{
  "init": "normal",
  "init_std_o": 0.00568,
  "schedule": "wsd",
  "doc_mask": true
}
Each number is 128 + 24 x the weight over its row's rms, rounded and kept within 0 to 255. Layers, rows and columns count from 0. Numbers have three digits each. The size before them is the row's rms in percent of the matrix's.

# layer 7 MLP up, 1152x224, rms 0.0852, rows 253-309, columns 0-55
125:165151141126155110081111124095168135126178098147060128107141141098150146077148111089149125124100130094137163104184133182155181154140138120095155100148116125124131106154
108:115092091077095138129144109118140074149111079115087137164124145100114086102126100184096079179085097081122090110133133114085133144121139081115122107096140150147134151129
090:184150084138146105133107133101116155141180101148136082114134151171169141114142082119155161143131148160116167131172175137102116132137160129117083124135165134143138104150
102:160131122109146138086118180107162132134162087096105123135120122090131094108087159119142086127103139178120138145126138128131135164143140144139141108132175130135112110122
101:094097099113118194150116159168123125104141143134140147129111084124115100169135115098154102149100139137130162121133148135143111113101121111112125148115152135137121109075
109:130105144134106130140144129114116152117159139156087140159155115080102153103155090149149125151117129144172124167123099140103185115125130148111109102144098102105179111150
106:125089130124140101130129166122152163123143166135120153104168126120120113119128131125106124110126100120105144136113082120144149182117138126103196108080111112148153057099
115:164169148117182123122133152138122133176117143155145122148114125133123138107138146127146103162144137139074129112110109151123099151147162131178128122116136109140157112131
112:144105146135139126123089151113159125130124110154112124115156119107152126116135128088139108129095083124084133140101108138125098108137158112132119072108189144107117142129
103:130121155107126157139147129133103132154144142123125132122100128118161137148126140071140149131111168122115151157069114135144113095178126095120124107133115122098126110107
114:137122109126102159130128147114104152163119125113151178073099142129142102098130104146115110132102141142134101098167127102189120093086108101086134134112106118131161117136
096:156119151132140142199156138121096146134116130147111156104110097122104169120158150149155162125145168135156139143132143114146113186158138142098139099075143118092118165131
101:115127148123120095111108151130132163107189126148092150118156137115116172098131110113133148147126126104164111091158147074152092112150116150117122130120140148123105096146
087:185120123124147139122082112153162146125121153130132111123096130121151167129148113129140185152112136106109126120133160159157110074136128079166090149138132150109107116166
116:100084050164126139149082114115115135142123083129103149109139122138153087149149114139132128164158121109140142129210144135126138148132053121134094129162125120167118113133
100:088098115132134107165089097129132125115111123088175104147112115153141125085085145149131164155175171111089127144090101125086108123127126090170117174118136160101160129063
088:152108169125141194109096150139145152148138145073126113134169132091109142130136120135124137156143087115106121107094155138144130138118085176118095085126114135074183130162
114:120090106161144097087125120123125107061127149147139119103165061120138137120096157133142154109124162143181135096135164142146114185148130163099125103167130123149134103134
104:138121148105156121103094149126099141142131082158121092141109106123135139119123098141148091123094118114166137118144140140113154074128140137123135116128125146170142126148
086:196130102111146144124177150160162131139155133126099122131163112132077138144137142117134115145115089089122109130176101124150078090106133147128133128140167089124168166112
104:134150137171106130093131117140134099108154132144096145152088132114127127114100092153145092123125151102155122112112132146156113167100148107102147122116157110147103144156
111:142058131123167140142093141126154109155113129136116145097111075116112132105121107143116135146121081137141124091140119151150097112107129089114109108097136104099137105133
078:139078113134109128111139139109099118137122170106149146103133200120087113112127118132148156148158140092124149141154132088174128165117151118156106129139131124121119154137
086:113116133104098121067146153058098127152148125111141130201146107151102133131093132134127136141108123141140121120158149141133150172136094136084111136128110125125167119102
100:138146145164096146183161153125124143090134111131151137124100119135128149129135116140145119142172107137099112137105116094141124146125079122181106085086144121115130130131
105:151111134161121107145112102155181106113149150142105152154148129125138159126161103143088138108073100147135139124127108149094147089161116123103132138139110129116114083095
078:125129107144143087078125117109103150139109104150151168092131092113145108121092087124122154141112138105152121124138135068182151106095132140107138082120121146159111104133
098:153142112173137156099145082180139178168147168117136130148144128149124101134127110111102130160178113128138130144137106100147136157151123134120140124115086143136131142107
105:123140130160138133102131138128109100161169148111108129153167120118157162117108136114124128160173140099126125135088113137099121133116106085122150132147131133161107135082
084:079127131134135135132141147099065139106099139130134121155122110095154125120106100152198120099136134132163133101102103107177161108136127133153094094148118121079121111158
075:112126137143155187126123078100178114112152074134151126139122157152144121163132127114125145135163136082097126148159118081124109118104093136156128129125131132111095111115
118:154130109121152139128125144105112114140100106110153108121114100160150128164136099130134116130099106132143186131107118147094130078167131165117130127125131132101113136135
104:102134152109113087136112133154117121162114149084117126154119134104138115109158125148152138105128140129110116120142094125130153118112152156149140133138133136145102108096
108:157093097153110103131114129142118095113104146133125120142124156134138108109133084137122178145136141123148114115112148133118133143140085162145127082106095120122171132117
095:131130119122157104094148115134081117156132097172140102149142147090142137127143111148089087133152112117137129084110123166142099167137095111133117072111154100129202130106
103:106152147102116150197111132113138133114130177157124091103139089113137137136159144108149152122093111103137099129092153152125139141151133141140125153146125146107116088117
091:137119161152092094131134154132056144137145180136146100132151164084110102131124152137124131110169141109120121122124146085175124125146147123133106095126111102108115088087
107:173118145134105120120153145114123179165150128117131147092100123124105092116187104123111136138135115090173139093120134142097129132145065143139126147111137129089145151162
099:158152061134131113153137152137169110132121115095087097178162143122146107128177121142103095083110102164141137145133125136128175076135146158131145090141151125104100115147
105:106131151087128149132091118147113136127159100200113112131141147127142115115109100119129129088102117146113132146135077120158122123137142197125090101108121147105113122081
104:122116115161172117115096102134171125182167164152145113142121128109128116187127126126148158161099133126093156124144146144110138137156121133118120064148130145064128143138
112:162105134153106150159116146130145112112111162129120122155117099090107120119125136119162092130164186120126123163128114094121133086107121156138140177131123135110148106080
097:083091116119149086098163153142118071093155143133153116122137096142113140125127129083148122147110119150102134090094156154100138139123139090124140126101097103116121087114
103:117137124133149137106133116152110145125124172124121155125116141183177158112085110110092117089160121081123139191116128136083167100137078127181125115121089142105117106114
114:097094133100155132116117156142115152157144106138136124129114151109161150123117151139130186092128108118123146128175164115126122083095128112133071175108108120120150112146
116:092119159131157123137142113097111116100125102082094137201158134125141102103114113131092138110116138143154116122162116148141142105100146107069076112139087085074107119135
085:108140140123159091144117064128085134136154101073160174164133140172135103095143151113103114119150124094126119129103153122127125092145106123101124167150102116135110106155
079:119110132129131136077169107111130126104132133130139092138148103109141119167123133161116103133125109153148129176173116133133159132127140130138126137103135153099121099110
094:083072117137129138116143150139123131141107100127074122092182088063138107152152170098168121139138114129127139133102142086112160115166112148172112121101148105073118098102
095:121156114082122155145121147115119133136111111137120146151131122151157136155158095120122134128117122142126080126084169112180142119161130104117081061122162113114132098120
073:160144120114129116166105128157098136145079154145138120065152120090085154143102072149132089121140121121104094119134132184113155109063139169134129117144154131145147182151
102:135154140105098175101179114124121104119107103111144143132125133069170098148091103069120144097112103074099145102138127169119148092101161129135088113134102106122128130124
087:130128155081124102123152107094131143084141122121129160129117143068139077148129130104109172200093100163154125172134135133142139130129147133105141104097153121090137136124
091:127174135078145126101151134107134118150150120134165133136105147100122156120163121120120134153113136165150089109102129134165100155153133127110132124169130187142110155135
102:163110143130122103132124113102151128102145174132148148173098096112101119122162118168111126125094112132122151099100123108133090132132123103120136080138131136140162109137
098:162123134121116132125130147123164149134096075135121113117133134072127152129114143114139149087130148119105133127115149138116053141131141087166125133186097103157127125119
106:132133116090145091126135163147112129173157109129136127067153157135111090139124148125118138127134143100127143138171151138134138112169121142085174109119150139137096154145
# layer 7 MLP down (transposed), 1152x224, rms 0.0523, rows 253-309, columns 0-55
116:182113139170122082132131137107130114160127108114144151115110159125131134123137153127123136175129115104162135107140088120148165137063094121166155125149122087081140109120
111:096181092127132092125100146129187124110170143098132158171095111119125103112137161121151155098115152149126134108161133142156109103129106100121097176104100176134096098099
089:110175063179129119144121092123128113106163090142117127100151163133128124154140137127117156142111163115119125118167138118126143126169111105141152158129130149068126101111
104:102122122156147138141089133155135083109110120144172147153137096132117137101121154111132104127125132158125108091139126126121167133125120128166119109100072111104160116102
096:110132093130142137119140138097120131121115104135123105079117109118135129120111159098128063155161143147098122131160156134143137120175110162136126125129120134133157169160
104:090105136140092132100129124142144133122101097153149159146127158131074120134141131138118152094123149123106163111129165129127169127125126112122153119162133121130105114131
109:117136201158113109154129140163144083132115159151155124157112146113130119139118104103130153107153116095116146133151147130108148106117147106086110088131145127110153109116
108:131117106164128094108125126164121092158119155159120105149124135090105165130133114154152132136105105113143175087107116134132166118174144160099111070153094143140117116157
106:159161101116112126131122107104126097107111115106062129157160152119155108149096124121148096137072150135122132134156122157163065127108147114115090131113157109092131129134
098:134141173093125104131084116124164102118110130131135131130138136165119136123139097126103110147122126135109091141147135094083147146091117171182159134116106160129125125158
111:115111165127137146123106155132111099139120144146128148104158116144083128121097107163155105092112129135104141116141133146095149148139122129196134176111103134165130187141
101:132113142113111157126142160105160131118127162120140152127092141123139149156141143139130118157116142166125144159091089173140111139134103090127169123114122119162124163131
104:126116116156143121145145094129139089144131153165162124135139142100130075147087107093105121169164121110124153134093142175106130136166149138124146169116106146159143127153
091:121108126106117112135135092132091134122099120114117092098101116132093094172137107107103178130147128113121138151143164165125124083148136143141145093146122134158144103101
115:154113104118110121168115139100080101102065091155111127136112142134128139076130109113124106096146177139141103149193143124091120111179106148090128114129123139120137175106
098:135108133134127153183113108128123163155125120099131137089121138126132125139107160107138122107166081135128118163133165124115106130148149124118089125120070162160163117115
092:144151105081157087174162082113118102145134148075100127108083111133112119131137145111132147142187146142128124126148093158133165137125184135113133086154120148180125124125
112:181118146131127133145109117090108157151094124121121137149118151138088104148124109132127096126139147154136139120147140147068142119128111107122149131080142165102118182123
109:086136101136160108132109148112115136139128131115145121124072119117121110107101132130104133159122102133145056121139143144123113113114133158158063107125116169116165138138
095:150167122113138062102140121109160111118082195128150125141123121157082117141120134119080163137121120111150104113128173111202146074092174127138148109130137165124104103127
100:144151131118137117135121134113155148093127128150154106112129132107168138126152116096087127119133142140148117122136073172062138130115119112126162125144159114119101101131
105:100175127167139120105140147099174141139133144171104134100107186116116103140145133134165127126111109121144112103120164103148136102131153160172157145141156138122116159142
074:120102110101122131131109084105134122156118140085143053144140177141097169137116161139074099145138129139122098116113144100159130120116127134097174147137148123113125132137
092:105145150146114143103104111135117120172123128106092112155085131126104129133128148103158095123128157112133127097143095113111181134149101114112121129129118155145129107152
104:140147116116113147131111107138117112126130126142164148109122113138135125149106091129133097109125140145118132134104087123153115153136118092134113120151137153089176173130
106:117197131115070103143110138136120166112140123108158098140131144145114113134132177149136097145157132151163107141158132097140190110125163163086121137106111143135133142101
072:166179126165149129114152151141129175117127138118126093109128080165111147129137129112169157108090095150154141164151122138100154119139104134084165117139126113139140104125
107:127132123113112129123129163117113114147142140129123143151125101092127179125119162139134133115077181122115134151138134123088154121107173144129172112112127130125124148128
109:140099154175167137154144138140131165105104118086134113212110132118089111154161157172100064141112142129114118116158120128137124118104144149120114146165122147127094147125
082:130181102134146134146103127141135149159113185128128100167134128160134152107165120127164069123124145119133146105114096117162156157144117120102188145147131161087138173119
081:149136173147193124122115126119130125152112114113090121096140118090153122127116107125121076132157126155147133142133115133118126109088091116146129150094156098162135161095
108:156113128157108140145116115155104109172151122156161083100115160116119144149089105132159148124116094107187123161142124127089177125126145099083135123106126106135107156115
107:096162068118111133165158117131095112151071128107137117081116174139114154123138099141146111129090112120118119118143140105146128156148137077164117111100091141148138072119
100:087191138107122102142114137146148176131185138117158128081136102161137091130206123125141133125090139133120161117125127134123133062160142074126098094130129102125118130103
093:106131118131099071100158139130124133172104140121099093101085140150109099126141122149176156113146083127136113167124115116119159129146111154091142140120122145146099164178
106:091117128082151125191146147168101193158103153142115135124130186090121138112108124106151104153143130108104127151138124120148114100124110122145101150129136127149123112081
096:153138114085163148119106135129147095131095179136090122138122140097146131146153133153113099120146153129129143134045129157101120148140102139123184133151105148126159146122
107:148107131160134117133139129122140119154114125156123094155102145119102107156120131133124129152120091157119151149168087119099129119138146146088079079097131158137118141114
088:103104129090127126111124127152107183174134149138138117150098118130087133135082174123124110101146161130141136123111129116174143093158175113127133161137155107147117112126
106:120111170082129176114172144134167141149139078108153116140103157139126129109095127156107118139166137124143097093145122126126127117130158106167121120140149089122114130122
109:114087139156126127130093114102143134122107120131137102137147176089112146157101136085128193153051126102088157121117155128113118082144180121101082146093138109135140142090
109:102129095124100136151088116088174113155115145123097074156147115135122144159143098158116128132137057138103125161085137094095166168115103142080131079107152122137112132149
096:110138128135136147142135122106147137153100137105135135097081105133124134127110126124113146110111103125146122115155093096117075144074091096131163145152150134114145068135
102:121136112130130104110118103147098141100154137154122129135128167117132140124104131108134132127117131158181139152114127109160157124189130102167159121151104133169158127149
125:139104123132169135129096097138130122112142120106088127127151093173083145117124118096169172137138107139091117145113072166155105134175120098124142123152135127146148170170
113:154123156124170144131093133104153140130122130130152110128137134128123085120139099140156148097130134149139154131127132143112159091145121122138140119111110090164166084099
088:147080129108145124115145116135114103168132140131117096136139125100128099132124144143150140115099065164169143143117148120119138125095118098110130115138141133096132117123
084:134105111126175099102118147165141133110102136109146143133127133133163140121122107134159112122123074119134113117099136138163147106134131149124134096142083186133124133132
102:091138180086093144127120112168140134153104168119126133130120161168125147140170143157171136082102103084132096152108148088109114139150137119103118080132122150158111115124
096:135113133115158158141096153137125106098129152123127132101103165140156093126144155134141120139094160109113159142143098150137146147126137133161136133129132151106120093094
068:146156179149140116109164134098146110111084131139117129135111114113138131166101139144104118099119096105132097121143158128144097117153099113166114053103091157131111118168
099:145106130113118143137102120159100123162109159079096103126153110083109147139140162137124124124089134152131129153142109119148087136117135140147138140116092083131124118140
089:145125132127136132126138091109158097179062081114120122136092098118101125121138123124129183109126123140129121129152184121082147155140115142118088136138132136114139124141
095:151174144175123115138109165127137155089134153111133165195119146127114140087134133142167109160089145116113123153119130130095178136087099170106138138150166105134156150104
094:141130139107142161128148155126108147108132079144083078087123156110125150132149109108112122166077128108120167142152160120134117100075121125136119146128117139156155120114
107:106142117097109107141148135157175091119130122145132135130091147146139126139100116090144103177179168153128144117154122102116133117119139085124110166133106123139130110098
115:127121114130127099139133075102118133175164124165151134088071062103104073095151110088126144144089141118127193149121142131124088150126145105128123099132141139125145155153